Weights of a small GPT-style language model, trained from scratch on English Wikipedia: 23 layers, learned positions.
Each number is 128 + 32 x the weight over its row's rms, rounded and kept within 0 to 255. Layers, rows and columns count from 0. The size above them is the row's rms in percent of the matrix's.

# layer 16 MLP down (transposed), 512x128, rms 0.352, rows 20-46, columns 0-127
size [100  94  81 105  99 107 101 104 104 108 106  83 108  94 103  99  91  97 103 116 103 102  89 104 105  96  88]
[[172 161  79 116  93 152 116 137 150 161 100 119 184 131 122  79 119 143 134 189 135  70 145 137 142  69 148 177 112  89 100 148 150 186 101 170 126 148 196 145 104 129  45 114 171 136 179 172  45 115 155 132 155 160 125 127 151 103 100 120 108 147 132 136  76  94  72 118 107 121 104 110 117 116 133  92 104 105 118 128  71 134 110 140 155 150 121 157 139  90 132 128 117 126 124  87 189 182 144 121  98 129 206  60 150 180 159  83 135 158 121 130 115 137 118  76 166 110 143 103 134 132 164  82 144  71 159 132]
 [130  99 120 179 128  66  97  82 146 149  86  64 121  86 147 168 118 140 106  86 196 100  89 105 107 144 151  96 119  86  93  86 135 141 152 170 130  98 156 155 145  92  76 165 192 100 107 140 116 158  94 118 165  87 158 126 182 158 146 140  87 145 139 153  85 165 173 140 136 107 106 127 144 156 118 210 103  95 123 103 190 148 136 163 147 140 136 140 195 110 155 101 156  96 104 164 100 154 155 172 132 158 130  64 128 120 105 114 139 177 108 131 127 126 146 126 111 126 191  72 102 108  90  77 139 107  61 107]
 [ 66 148 157 129  89 141 118 119 128 120 112 179  75 165 151 111 113 143 147  87 118 140 125 121 161 151  88 136 116  99 105  56 127 113 145  95 160 118 152  80  80 121  88 172 188 146 154 148  76 162 184 107  81 205 109 100  82 177 115 172 146 123 117 117 119 134  55 130 176 113 122  98  90 155 164  87  91  99 113  65 157 129  82 102 138 105 106  89 114  84 122  97 146 150 133 116  95  93  86 131  87 152 159 100  87 163 174  95 100 130 183  58  82 125 158 131 129 147  69 128 121 128 146  95 139 151 141 145]
 [141 138 135 121 152 164 176  82 113 170 154 156 129 142  60  93 144 125 117  87  74 156 130  74 130 187 144 186 180 131 146 206  99 190 139 135 125 115 151 176 134 129 153 123  78 126 145 185 163 128 140 113 158  99 105 131 149 128 155 110 133 153 163 166 142 150  70 102 136 128 106 108 189  98 156 152 103  87 160 154  96  81 147 103  92 168  94 137 138 135 115 135 106 117 114 122 108 158  73 146  96 178  83 146  67 167 137 169  79  67  70 131 119  82 114 166 192 119 130 102 111 125 124 112 163 126 116  66]
 [131 135 139 124 110 127  97 116 107 132 128 161 142 146 172  85 157 107 144 137 124 109 106 127 152 136 117 158 184 126 130 137 133 207  67  70  89 127  49 159 199  96 203 156 200 125 133 145 146  73 103 144  91 122 193  84 130  98  85 140  88 129 136 135 150  94 159 106 132 114 173 189 111  94 135 180 149 129 124  85 131 187 145 162 158 156 172 110 137 181 141 148 137 183 157 167 131 136 110  83 167  87 110 123 135 124 105 190  91 174 122 135 168 143 137 108 174 148 126 107 163  88 100 170 101 149 106 134]
 [ 82 149 101 125  74 104 100 121 147 137 132 124 147 118 113 133 121  80  54 152 141 149 145 146 165 148 164 123 165 118  97 116 142 163 151 116 146 140 160 114 162 145 154 142  97 187 127 154 159 208 114 146 124 161  83 158  88 116  55 176 188 116 160 102  68 143 152  70 142 156 160 141 179 134 116 138  87  93  68 113  85 127 119 159 110 190 195 127  98 150 118 133 120 104 109  66 150 157  85 113 103 106 151 189 143 126 169  92 105 145 156 168 106 155 150  71 141 113 157  93 176  81 116 148 144 111 118  69]
 [ 58  44  72  37 136 126 107 102 123 124 148  98  90  77 108 131 132 111 138  96 167 130 186 126 131 135 139 122 145  84 123 104 174  86 106 120 141 131 127 166 127 175 127 139 125  96 139 149 162 119 135 198 111  73  74  67 142 101 128 138 111 147  95 117 106 140  84 179 144  91 101 188  83 123 117 133 121 117 121 105 117 117 119 137 148  74 160 122 178 131 201  78 103 110  94 130 145 158 132 100 132  82 129 154 131 189 120  87 201 164 143 121 129 172 148 168 154  99 158 186 126 116 147 161 114 140 157  94]
 [ 74 104 189 126 129 157 150 139 174 100 108 126 134  99 139 111  87 158 155 112 141 101 184 177 151  72 163 111 118 139 106 140 184 122 108  93  81 113 110 150 157 122 124 145 159 159  88 143 130 195 134 135 137 137 141 134 127 173 160  78 134  99 163  98 115 140 127 191 184 117 143 120 155 157 111  88 189 104 149  79 123 179 125 150 138  99 161 137 145  72 109 154 171 115 148 116 180 188 128  97 154 118 136 130  88   0  85  95 157 118 138 149 154 146 129 144 115 130 188  67 159  76 141 121 159 103 122 126]
 [117 155 137 110 132  53 164 123 182 132 123 144 138 176 150 125 100 119  66 153 198 110  72 165 150 155 124  90 124 142 112 166 150 141  96 100 102  94  83 124 115 141 169 139  93 123 111 117 115 122 152 103 117 106  73 107 169  98 150 108 113 117 100  92  85 183 189  99 151 139 139 154  99  72 133 111  80  93 107 158 196 131  99 173 166 152 120 133 115 126 174  97 125 149  98 111 126 141  82 153  53  78 130 148 213 101 165 111 113 166 156 127 170 108  82 146 140  92 171 154 181 140  73 152 121 157  84 134]
 [ 92 194 255 133 122  95 139 193 131 139 132 144  91 127 152 113 134 127 120 138 162 151 151 123  76 142 109 102 171 113  89  88 144 114 139 120 118 101 170 176 148 200 139 113 121  90 158 163 156 104 109  98 179  81  68  70 121 102 128 160 107  92  90  62  96 136 104 127  75 142  75 123 145 108 141 125 104 105 118 183 129 147 141 132 173 128 115  71 119 118 157 118 120  90 132 114 139 145 128 145 114 102  93 118 105 174  92 126 108 154 126  98 143 179 161 122 208 119 133 138 151 155 113 163 154 128 125 157]
 [142 111  72 157 146 232  94 158 146  85 128 104 134 209 140 119 110 132 136 187 105 137 120  96  79 184 146 153 142 103 123 139 141 148 129  93 155 131 120 113 193  82 151  87 101 129 121 144 173 123 130  78 138 160 145 135 107 153 182 103  76  90 120 104 175 101 134 165 128 161 150 102 125 135  88 161 171  97 108 107 114  81 137 170 147 112 177  95 101 166 105 117 131  95 106 160 137 131  77 158 123  82 118 125 127 155 113 113  88 110 139 105  68 139  88 170 177 107  81 181 156 183 213 114 147 146 139 128]
 [144  82  99 104 176 176 106  59 165 140  95  96 134  96 150  93 107  89 152 169 162 136 166 138  99 121  96 141 116 153  82 134 173 141  81 116 124  82 128 127 144 154 111 131 123 149  93 172 145 125 136  84  93 141 177 144 177 138 103 120 166 146 135 177 125 149 119 185 112 137 152 146 150  65 156 102 126 108 174 126  93  96 145 105  93 109 106 151 157 141 183 187 109 144  90 116 114 179 134  69 121 114 172 122 157 106 191 164 134 111 172 138  41 109  67 168 156 136  87  95 110 109 179  54 160 150 111 118]
 [128 165 116 147  99 133 135 131 125 111 141 157 133 120 105 178 120 135 138 107 174  75 181 157 186 122  97 137  64 118 214  90 118 120 104 105 146 129  41 142  77  98 142 140 101 158 169 106  81 180 109 191  99  94  87 129 133  97 111 153  77 148 140 125  97 107 181 183 140  89 114  95 131 117 156  91  88  92 125 108  95  96 126 119 112  91 122 103 123 160 129 131 143 111 111  77 133 164 125  96  97 144 131 214  71 155 150 120 141 159 139 163 149 111 159 133 121 115 103  65 129 144 185  98  55 180 110 119]
 [152 118 140 125  34 118 121 129 156 104 123 150 126 130 131 162 144 105 158  84 186 121 100 167 120 121  93 115 140 188  92 113 112 179 146  73  96 140  98 132 136 116 179 182  79  99 164 111 133  74 150  91 137  94  70 114 118 150 169 145  93 148 119 108  75 128 125 113 147 102 109  49  95 134 153 194 135 112 115 120 175  74 113 139  95  74 142 145 143  96 119 120  94  91 149 125 114 172 111  82 128 181 152 168 167 184 115 166 120 132 139 114 144  80 189 131 136  94 144 134  82  42 149 109 110 134  76 126]
 [119 133  88 177 176  76 163 109 167 141 101 140 137 123 143 149 147 119  48 129 147 101  77 172 154 109  89 133 120 104 123 133 147  92 127 124  96 144 132 171 142 116 172 141 113 151  75 141  98 141 115  81 113 102 102 153  92 120  94 131 112 145  78 127 127  99  66 134 142 113 159 192 101 107 105  98 103 206 103 135 196 163 105 135 111 158  60 161 178 176 156  98 169 117 113 180 137 115  93 184 132 164 166 112 161  96  78 157  45 180  95  92 116 106  95 152 139 155 135 106 141 141 103 142 119 115 152  70]
 [137 137  96 161  99 162 128 132  90 154 133 135 139 151 141 141 101 204 101 130 136  92 117  77 166 148 145  91 101 180 116  87  93 189 157 171 156 161  79 112 106 176 158 157 107 100 148 131 140 115 135 119 145  94 128 120 174 122 162 154 148 128 129 175 180  59 141 119 177 143 150  89 156 164 137 109  86 136 175 115 129 146 106 126  63  54 121 141 151 135 137 100 111 160 173 115 143 137 165 138 125 119 105 125 101 158 114 118 186 129 115 100 201 119 178 142  70  50  73 137 160 111 119 125 110  37  78 118]
 [223 190 130 144 143 115 123 124  84 139 146 109 144 165 185 122 125 113 116 114 155 147 114 108  95 147 145 169 101  96 148 105 160  97 112 113  86 120 167 162 160 142 102 150 101  63  88 133 119 160  98 165  94 166 154 120 129 130 124  94 106 125 115 175  94 120 157 196 163 117 108 166  88 114 144 112 160  81 129 148 121  61 201 190 142 117 109 146  93 127 144  82  99 114  73 189 130 115 182 151 177 131  80 153  98  91 125  92 147 130  92  98  92 139 126 142 151 194  55 107 133 167 131  83 124 163 133 105]
 [100 154  85 105 107  99 131  84 142 141 115 134 121 151 126  81 154 130 101  17 112 117 137 152  91 150 176 112 159  94 124 145 143  78 123 121 130 143 137 141 114 108 117 203  98 132 154 179 128  93 115 114 153 159 195 139 168 136 128  85 123 148 109 156  94 126 200 156 137 163 153  89 152 102 161 159  39  90 128 134 113 125 123 163 174 147  94 153 194 109 156 108 130 130  87 129 131 116  68 164 115  95 209  70 137  93  95  84 147 115 188 133  70 120 120  98 112  90  90 120 104 125 159 109 122 120 137  88]
 [147 131 119 149 152 111 178 142 100 180 128 207 183 150 134 155  89 127 124  99 109 188 173 187  93 126 128 105 115 124  78 141 114 113  67 119 113 121 156  91 143  93 154 152 196 111  55 161  43  95 134 110 148 131 139 123 134 120 108  91 143 143 182 131 114 174 122 156 155 100 134 143 112 100 143 149  84 127 158 204  55 211 104 126 103 173  47 124 143 141 185 144  96 102 100 170  88 145  94 148 142 108 145  89 158 148 129 107 138 100 142 101 167 119 118 131 124 116 102 153 128 125 116 111 133 149 174 143]
 [110 135 137 103 176 144 169 100 143 129 140  87 145 127 125 122 121  91 148  65 164  88 117 139 110 164 172 106 141 136 125 180 112  83 147 116  92  50 141 105 127  98 113 107 165 188 105  96 125 107 155 103 142  84 144 140 145  88 188 105  64 113 113  98 147 131 109 219 127 139 128 117 217 181 103  93 139 120 132 138 130  70  99 113 177 118  79 178 106  87  82 141 142 135 174 132  72 129 108 208 132 146 124 125 122 156 171  93 146 136  87 122 134 137 118  98 118 118 110 118 148 125 100 121 158 128 118 233]
 [182 116 125  82 120 147 148  89 144 105 133  85 136 150 126  97 199 160 135 141   0 122 153 104 115 142 166 173 140 110 149  69 143 158 154 121 141 147 129  91 140 130 131 105 141 164 112 143 143 118 126  68  98 103 122 100  78 150  96 153 142 112 166 147 200 171 148 136  82 122 113 102 152  61 202 149 118 130 141 126 170 145 166 131  79 182 120  63  77 133 103 149  97 108 116 112  94 137 138  86 134 174 104 182 103 111 132 121 155 137 197  76 117 100 131 121 160 151  82 135 118 146 170 104 142 147 159 126]
 [171  54 148 129 157 136  98 140 131 127 104 131 146  87 158 107 146 140  94 133 114  77 105 103 130 123 107 119  95 137 146 197 158 153 130 158 151  93 151 116 130 157 145 137  99 155 135 140 112 108 122 117 128 179  95 187 121 120 212 167 126 222 134 156 126 164 121 151  76 113 148 134 137 140 161  97 133 167 156 168  45 127 194 112  85 152 139 115 170 150 211 189 138 193 138  77 120 117 118 136 113 184 126 112 108 126  99 168  79  83 126 106 103 174  84 145 126 159  94 153 154 117 116  98 171 105 147  97]
 [133  85  85 117 137 118 127 144 116 167 107 160 134 152  35 119  68 143 138 111  78  78 125  65 157 139 100 120 188 155 148 158 115 123 139 120 123 169 152 138 109 134  98 126 166 116 136 164 125 128 154 136 110 126 121 202  53  86 131 133  80  65  85 164 113 136 101 111  99 140 189  83 136 130 131  89 153  91 146 163  73  96 167 113 123  48 145  84 141 112 140 126 161 136 109 130 158  77 164 187 102 122 164 140 197 144  97 111 102 146 136 119 123 157 214 147 107 117 104 144 164 106 117 119 172 171 118 131]
 [143 119 178 122 100 128 183 137 148 158  81 155 156 161 146 112  80  98 210 131 145 150  96 182 124 190 141 132 122 113 146 117 135 100 185  67 131 127  89  93 110 127 154 178 126 162 129 111 142 128  93 122 125 118  67 112 147 110 124 107 148 157 177 124 109 134 121 183 159  78 114 211  94 129 152 135 105 168 144 139 171 151  81 145 135  52 117 137 173 105 158 179 174 143 148 162 202 110 143 102 138 134 137  66 135 135 151 185 132 153 139 114 138 118 149 127 129 118 203 109  84 188 122  86 171 107 140  94]
 [145  72  78 118 123 147  85 172 101  94 131 106 137  79 166 106 143  98 138  94 146  89 131 144 154 112 212  79 121 188 151 117 127 112 136 150 105 107 122  99 167  90 150 125 181 162 137 135 101 160 174 116  95 127 209  94 156 100  79 125  95 125 167 144 178  94 162 152 113 143 113 173 129 119  66 133 115 127 164 156 137 123 134 167 180 130  52  91  87 116  61 114 165 132 125 102 135 121 136 102 113 138 132  93 117 134 128 134 138 147 223 116 186 187 136 103  98 119 156 101 115  91 109 180  96 152 153  91]
 [ 68  66 144 105 100  64 116 127  95  95 136 144 131 176 123 181 111 135 168 149 144 153 157 188 155 121 155  76 129 135  96 221 151 113 122 130 143  53  92 151  89 126 158 137 117 209 104  91 109 157 132 131 111 161 127 125 159 154 140 105 140 170  97 118 164 166 134 133 122  88 175  78 174 166 207 136 111 101 135 132 132 126 159 165 119 192 136 126 168  91 154 123  79 144 124  79 110 111 119 155 123 158 126 146  77 127 225 121 136 154 119 129 121 115 130 119 128  95 142  95 156 118 146 134 111 102  88  69]
 [ 88 145 123  73 157  69 118 104 130  52 153 141 151 164 102 121 150 103 154 144 165 111 122 141 136  94 173 163 121 135  79 137 150  74 118 133 124  97 137 182 146  82 156 113 165 114  59 119  97 136 135 172  65 134 104 189 137 103 182 125 165 100  62 108 137 166  39 169  94 157 118 183  97 149 138 146 180 156 143  95 117 129 136 147 111  97 142 184 105  85 152 138 104 111 116 126 133  99 121 110 153  81 103 157 124 117 129 122  98 138 121 133  71 164 162 184  79 148 153 142 176  75 130 130 161  81 122  83]]
# layer 16 MLP up, 512x128, rms 0.321, rows 21-47, columns 0-127
size [ 95  90 102 104 109 107 107  94 100 106  90 104  93  99 101  97  96  93 103  98 105  93 108 103  97  88  97]
[[157  77  75 143 146 142 128 104  89 141 112 175 151 169 131 149 131 143  91 139  98  82 129 113 122 110 147 176 176 163 104 103  74 119 161  77 169 161 129 140  71 113 139 119 109 105 149 135  77 122 120 123  62  97 120 116 110 184 121  98 101 139 160 109 128 115 103  17 184 114 101  26 126 130 126 108 123  51  91 145 103  77 119  76 114  89 106  99 133 128 111  99 135 145  84  93 171 150 197 146 134  96 118 114 144 153 163 125 122 120 132 112 181 133 125  73 147 190 151 134 134 129 144 142 182 130 130 129]
 [184 111 162 108 169  94 117  99 131 123 190  54 168 149 120 172 108 101 106 117 195 148 121 117 122 121 135 152  98 155 129 146 184 156  52 137 139 133 142 137 168 125 171  61  90 146 117 117 182  84 116 186 146  89 148 153 147  69 142 112 124 194 121  80 120 156 107 131 135 116 127 165 164 114  95 178 136 162 169 162 125 137 143 123 133 169 117 200 130 145 168 109 156 123  98 118 164 142 147  72 176 141 131 140 200 142  93 161 123 121 109 170 146 141 119  98  93 103 160 116  63  80  94 157 108 109 138  82]
 [126 118 159  82 136  93 140 131  96 113  85  50  89 143 106  91 162 108 147 119 208 144 131  91 164 136  91 105 117 135  98  69 156 153  97 110 123 152 124 183 124 119 140  58 159 127 133  83 126 173 122 133 135 194 102 127 109 180 126 127 101 143 115 134 116  82 143  99 109 150 143 112 111 150 107  66 210 102 123 147  82 102 102 137 125 122 126 126 105 175 204 125  99 170 115 141  72 107 204 165 130 155 168 141 188 196 138 109 147 177  92  90  95 132 162 130 120 121 136 156  96 151  84 113 116 151 118 175]
 [175  87 124 165 169 109  80  99 165 152 139 142 122 106 105 150 112 145  94 135 190 211 135 131 107 113 127  83  73 127 134 112 138 118 195 113 169 137 200 147 134 205  86 101 149 149 147 134 118 178  69 122 181 119  69 180 115 184  79 122 126 194 149 124 101 155 149  99 158  98 111 112  80 146 133  63 107 170 162 141 126 162  89 138 137 120 148 102 135  85 134 146 141 156  78 100 104 117 130 105 108 118 134  98 101 134 197 136 170 115 123 137 148 188 115 106 129 128  68 119 100 166 142 151 151 171 150 119]
 [118  77 158 129 247 130 190 145 126 135 121  90 115 134 165  87 133 113 154  90 144 110 114 144 113  93 171 177 141 123 101 124  82 108 174 110 115 138 141 141 116 101  72 136 101 124 177 101 114 148  81  96 122 140  92  82 103 135 118  84 104  97  93 107 106 103 161 214  95  86  53 133  96 167 139 108 131 175 126  80 156 104 123 100 168 131  87  57 123  61  79 141  84 168 143 124 136 117 173  93 140  98 109 113 124 138  81 169 148 129  82 115 152  98  80  84 147 117 121 114 119 148 112 141 143 145 121 102]
 [153 121  78 149  24 169 130 102 130 132  69  89 161 196 173 116 143 173  97 130 164 182 133 135 136 201 151 146 141 197 124 113 123  70 175 106 109 144 141 126 149 143 114 112  96 141 172 114  85 194 110 155  95 133 134 149 139 152 103 123 132 116  93 101 105 183 133 150 186 201 166 110 146 131  98 130 162 145 136 147 132 122 139  78 148 100  61 129 135 130 130 165  96 135 131 162  73 126 156 135  68 106  93 126 113  89 188 113 163  65 137 152 125 122 126 150 136  97 126 198 134 135 131 100 142 136 105 148]
 [196 127 146 101 136 155 123 131  92  81  99 157  93 132  85 120 117 159  78  97 185 101 122 100 133 153 120 178 117 146  73 135 114 109 176  94  71 118 202 150 158 178  94 142 105  83 177 106 130  63 107 177 112 129 143 117 120 152 136 126  81 170 110  96 120 122 115 118 104 144 183 147 118  58 114 110  98 214 133 152 180 141 117 113  84 110 120 168 170 105  98 134  83 101 167 120  95 121 152 199 101 129 100 144 110 105 123 107 185 142 142 119 144 176 156 120 147  84 108 144 195 174 116 130 101  93 103 129]
 [ 71  78 155 121 115 116 177 107 123 140 136 136 169 132 132 102  73 105 113  95 124 150 150 103 133 129 159  67 133 160 150  80 157 103 180 158  99 109 124  58 155 153 142 126 165 134 167 129 123 110  79  79 174 215  82 100 133 101 151 140 153 124 150 127 142 130 142 138 136 103 133 184 137 121 156 161 136 142 148  72 110 143 144  64 161  58 158 114 192  63  62 159 135 128 125 134 153 131 160 124 144 122 138 138 119  95  94 100 103 186 127 100 145 133 119 132 113 169 135 105 126  68  98 126 212 163 204 141]
 [158 180 177 118  91 136 159  78  73  97  89  97  98 107  98 119  92 126  90  81 141 144 156 128  97 154  73 125 126 104 122 106 143  87 186 106 130 207 141 133 111 162 138 122 115  77 131 135 149 155 112 151 177  88 150  64  64 104 100 110 132 142 106 114 132 122 103  72 104 138 107 133  38 144 159 150 160 103 160 125 154 123 134  87 175 116 123 118  86 136 110 161 146  93 150 146 149  93  91 126 159 150 101 132 106 153  93 157 162 186 179  72 112 160 117 123 176  59 151 148 173 130  91 189 142 149  86 112]
 [163 126 151 113 125 101 117 146  94 124 142 116 134 160 108 137  78  45  87  78 205  77 143 133 200 193 157 156 114 147 132 124 114 177 157 113  84 106 133 138 103 106 152 128 149 194 190 150 110 109 163 138 141 114 162 101 115 138  79 140 146 106 172 113 116 138 113 145  93 141  99 126 171 104  74 205 151 132  93  98  99 137 146 154 117 148 165 109 140  86  76 103 109  47 152 145 150  83 165 118 159  83 122 135  92  97  88 147 184 138 163 102 111 134 144  93  93 179 134 138 122  95  95 148 117 103  94  71]
 [165 159 183 168  98 109 134 150 108  90 109 149 102 141 105 174 118 125  71  62 168 106 165 146 150 116 116 105 134 140 150 130 117  88 185  56 159 108 145 146 119 123 124 102 114  57 168 133  98 127 123 175 122 166 158 143 174 108 106 117 180 135 181  74 126 206  96  91 183 134 153 137 135 164 128 159 152 121 125 173 185 163  78  94  95 142 106  94 154 153 125 136 152 138 146 124  71 145  76 154  85 155 121  95 105 121  87 111 137 193 134 156  93 121 156 124  94 117 173 146  88 106  80 189 110 135 152 166]
 [123  84 192 141 140 144 111  67 130 137  86 136 170 147  53  80 167 128 142 128 116  91  90  95 116 151 180 156 156 182 116 101  82 114 182 152 157 120 137 131  62 101 161 105 152 140 145 147  62 163  77 155 129 140 122 186 109 116 162 172 155  98 150 122 105 129  47 106 100 120 167 161 128 165 153 111 133 105 176 136 132  78 124 140 187 136 143  66 126 101 168 156 128 174  93 187 138 117 135 148 111 110 103 108 101  99  81 101 153 138 104 132 147 172 108 121 132 168 163  62  74 117 121 144 141 126 177 118]
 [182 133  76 179  75 110 110 159  82 181 112  87 103 137  91 111  79 141 112 103 125 151 185  96  88 135 143 133 149 167 107 157 143 113  75 156 110  84 162  70 154 165 150 161 117 157 115 153  91 104 150 163 164 167 118 152 133  44 106  89 101 169 105 141 134 115 183 125 117 123 113 160 185  95 116 148 187  90 175  83  95  91 124 173 136  87 145 185 130 134 108  98 110 155 142 118 113 112 140  91 136 189  93 111 159 156 125 137 124 104  98 177 129 166 147 121 176 101 112  95  94 182  97 161 148 111 165 164]
 [174 171 141 132 100 105 171 158 132 125 121 187 172 133 182  89 147  65 131 192 185 130  86 167 131 111 131 147 156 127 174 169 160 146 139 115 147 119 172 115 166 125 133  78 119 138 139  92 104 122 178 152  97 145 146 138 117 118 108 124  77 109 145 136 203 124 139 109 196  96 129 156 150 136 164  93  86 137 169  84  75 168 137  92 151 119 109  66 170 113 114 113  78 107  90  87 100 152 163  99 101  94  70 133 137  91  87 138 143 133 156 198  81 164 163 180 134 109 111  98 120 145  89 154 130 187 129 150]
 [ 73 123 139 129 127 163 144 119 116 119 180 177 160  99 172 163 121  92 156 113 120 136 144 127 154  70 127 156  68 133 141 141 155 109 128 101 163 167 132  93 135 163 135 155 161 100 136 114 138 178 152 109 178  84  63 119 117 102 203 111 141 131 140 101 158  28 127  78 109 119 152 103 123 102 199 114 109 185 152  98 158 123 103 173 143 137 102 191 127 114  97  82  66 156 164 119 157 133 155 112  90 146 107 144  90 137 132 156 113  87 130 147 141 118  80 100  98 102  94 103 132  95  90 202 193 104 144  87]
 [120 158 160 121 201  89 104 133 108 158 128 161 182 113  77 127  76 137 147 157 115 153 175 128 154  93 158  69 114 200 145 143  73 164 161  63 199 122 131  92 137 140 142 125 134 116 139 126 180  65 184 152 107 125  63 129 118 156 132 129 130 100 110  54 125 165 105  39  93 132 157 115 151  94 106 112 140 158 189 134 158 158  74 101 175 156  86 109 191 122 133 151 145 103 142  99 155 129  93 137 154 142 146 126 166 117 159 158 110 101 151 152  85 131 129 132 158  92 141 151 121 133 174 152 142  96 110 151]
 [125 172 109 105  56 111 110  98 133 122 164 203 104 142 116  81  91 223 171 118  61 173 119 142 138 162  91  81 135 151 136 116 169 100 134  65 161 144 121  79 131 176 127 124 132 173 129 118 129 118  72 160 107 178 113 191 157 141 117 109 112 135 120 122 118  69 203 134  97 111 152 147 130  85 183  98 144 108  99 117 104 127 125 186 141 113 132 143 174 134 143  98 173 121  79  84 148 146 109 140 149 150 156 117 104  83 123 103 141 168 152 127 178 134 132 152 149 127 115 182  75 100 171 122 180 147 165 120]
 [183 164  98 111 123 112 143 138 118 141 148 131 201 101 144 180  90  84 103  55 123 149 176 170 149 150 136 108 115 182 122  95 173 152 119  92 147  90 111 120 115  93 180  99 151 129 118  82 127 141 161  91 112 130 170 106  78  98  76 116 132 141 103  71 162 141 126 137 109 127 124 113  85 149 147 125  58 123 186 121  96 115 128  31 132 122 131 140 139 166 120 123 141  83 184 140 124  81 210 103 175 103 163 105 204 121  85 134  61 131 174 157 167  98 116 125 173 130 142 132 137 134 149 119 147 129 146 118]
 [137 189 115 139 115 129  95  94 137  94  63 139 123 135 111 136 123 118 155 137 183 127  84 111  95 144  46 104 108 131 134 163 141 146 200 167 122 105 191  74 164 137 153 133 110 180 133 117 110 160 128  64 113 172 133 102 106  73 151  83 113 158  80 158  88 108  97  97 161 140  74 195  91 150 113  91 100  97 116 105 150 146  99 142 105  79 127 154 121  98 101 136 180 180 138 165  84  78  99  95 121 147 126 152 176 184 128 151 136 155 107 133 110 145 101  93 114 113 110  68 101 141  93 127 109 147  49 154]
 [169 132 112 167 117 131  85 151 105 161 138 110 110 155 134 103 106 111 154  70 129 104 125 139 130  95 137  93 113 151 190 116  58  99 183 159 181 133  97  96 181 151 169 177 177  99 160  69 113 113 133 122  98 118 178 149 137 106 112 117 115 159 124 135 112 117 158 139 114 150 129 163  88 211 119  98 169 159  80 149 132 147 171 160  94 129  84 144  85 122  82 123 116 101 139 122 157 167 126  87 132 117  99  80 140 205 153  92 139 101 156 133 168 156 127 140 171 145 169  73 125 110 113  64 215 102 151  75]
 [173 121 156  70 127 130 156  71 145 136 109  46 189 168 119 141 156  88 186 155 110 104 121 143 150 128 148 170 138 127 153 106 181 135 143 164 109 126 113 126 131  95 228 147 156  62 157 110  67 200 127  54  98 142 147 141  96 134 182 122 152 115 135 140 150 139  87 146 124 120  86 147 130 124 131  78 153 145 135 129 147 116  91 185 155 119 144 129 130  97  73 178 171 162 148 124 132 122 126 146 103 137 144 156 129 149  72 156 134 186 157  90  98 172 181 153 146 108 131  86 104 112  71 142 126 142 180 143]
 [144 110 162  24  76 150  79 129 124  93 113 188 183 128  95 120 138 130 177 112 141 158 174 135 189 171 115  94 113  71 102 140 126 124  94 159  79 123 164 106 153 179 126 129 119 179 116 152 124 143 106 164 122  70  92 113 104 130 124 127  88 141 153 147 156  92 135 157 153 109  86 138  80 138 164  68 173  89  99  87 114 135 134  93 101  83 119 118 124 162 164 138 120 148 156 109 119  69 173 176  81 169 128  82  87  84  91 155  81 109 156 167 128 106 104 117 177  97 131 103 112 170 117 169 170 123 115 130]
 [ 59 161 146  88  97 149 152  82 124 109 134 102 227 108 150  73 141  90 153 113 150 111 168 101 142 145 126  72 107 133 143  73 112 130 160  79 187 155 123 125 147 130 130 106 204 170 158 175  93 127 135 150 123 168 186 153 147 186 117 118 125  79 190 120 183 175  94 175 178 164 131 100 126 130  79 135 140  63 133 153 114 124 157 153 148 104 155 103 145 116 115  76 109 173 151 144 142 146 157  65 141 146 137  72 111 168 142 128 122  98 142 125 151 170 181 114  86 111 139 137 117 147 125 173 119 130 138 151]
 [137 152 128 129 138 129 138 127 150 169 125 114 139 119  98 212 128 130 149 150 106 116 134 130 177 126  74 107 101 140 114 178 104 108 178 118 142 175 128  93  84 150 137  91  88 121 111 135  83  91 214 154 126 122 143 109 162 114  71 110  61 150 176 151 130  76 167  94 177 149 128 135 107 174 103 113 176  95 155 122 136  76 144 170  78 136 144 177 150 180 192 162 126 156 168 128 104 100 122 157 175 134 163  97 190 109 177 145 121 116  65 100 114 119  70  97  87 119  79 136  90 138  93 145  99  91 153 165]
 [184 185 153 147 112 201 142 140 119 111 131  45  88 108  78 133 182  83 124 167 148 125  81 172  91 137  49 125 126  96  91 176  76 149 120 132 163 172 125 130 101 134 101 145 153  86 118 132 148 127 180 168 135 102 103 161  91 142 139 155 115  78 198 133 167 111  81 120 134 153 155 138 144 178 132 150 116 198 121 118  93 143 133 104 168 152  90 151 137 157  74 124 138 111 200 124 160 118 121 176 120 120 176 170  77  57  85 132  81 138 156 144 132 139 145 142 116 157 123 130  90 117 146 146 128 124 156 119]
 [162 144  76 172 131 159 164 110 134 154 125  55  71  80 229 111  75 211  99  81 102 131 143 102 130 108 101  95 153 105 119 146 107 127  68 113 128  85 125 129 117 151  95  83 104 117 158 149 119 175  75 121 151  86 105 122 159 177  68 153 117 105 127 137  66  86 186 108 176 112 104 106 119 192 126 139 122  99 123 166 144 150 180 118 134  85  93 177 128 151 102 146 148 141 186 111 104 117 109 131 174 109 116 144 167 139 126 152  79 137 147 105 145 119  88  81 158 160 146 154 111 129 118 151 108 139 165 123]
 [139 155 151 113 128 119 103 130  99  20  55 104 101 133  62 128  65 159 133 190 110 132 101  87  70 129 142 104 112 134 133 122 117 108 106 118 117  87 112  98 121 185 151 110 144 145 143 117  57 159  99 169 130 125 173 117 125 170 120  98 188 135 162 131 106 130  79  74 118 117 150  99  93 112 128 107 141 174 114 146 139 107 113  98  80  67  62 116 121  69 123  94 136 139 108 119 147 171 182 168 116 173 136 146 180 135 154  97  99 127 126 124 141 159 114 142  85 196 147 150 178 145  99  83 139  82 140 156]]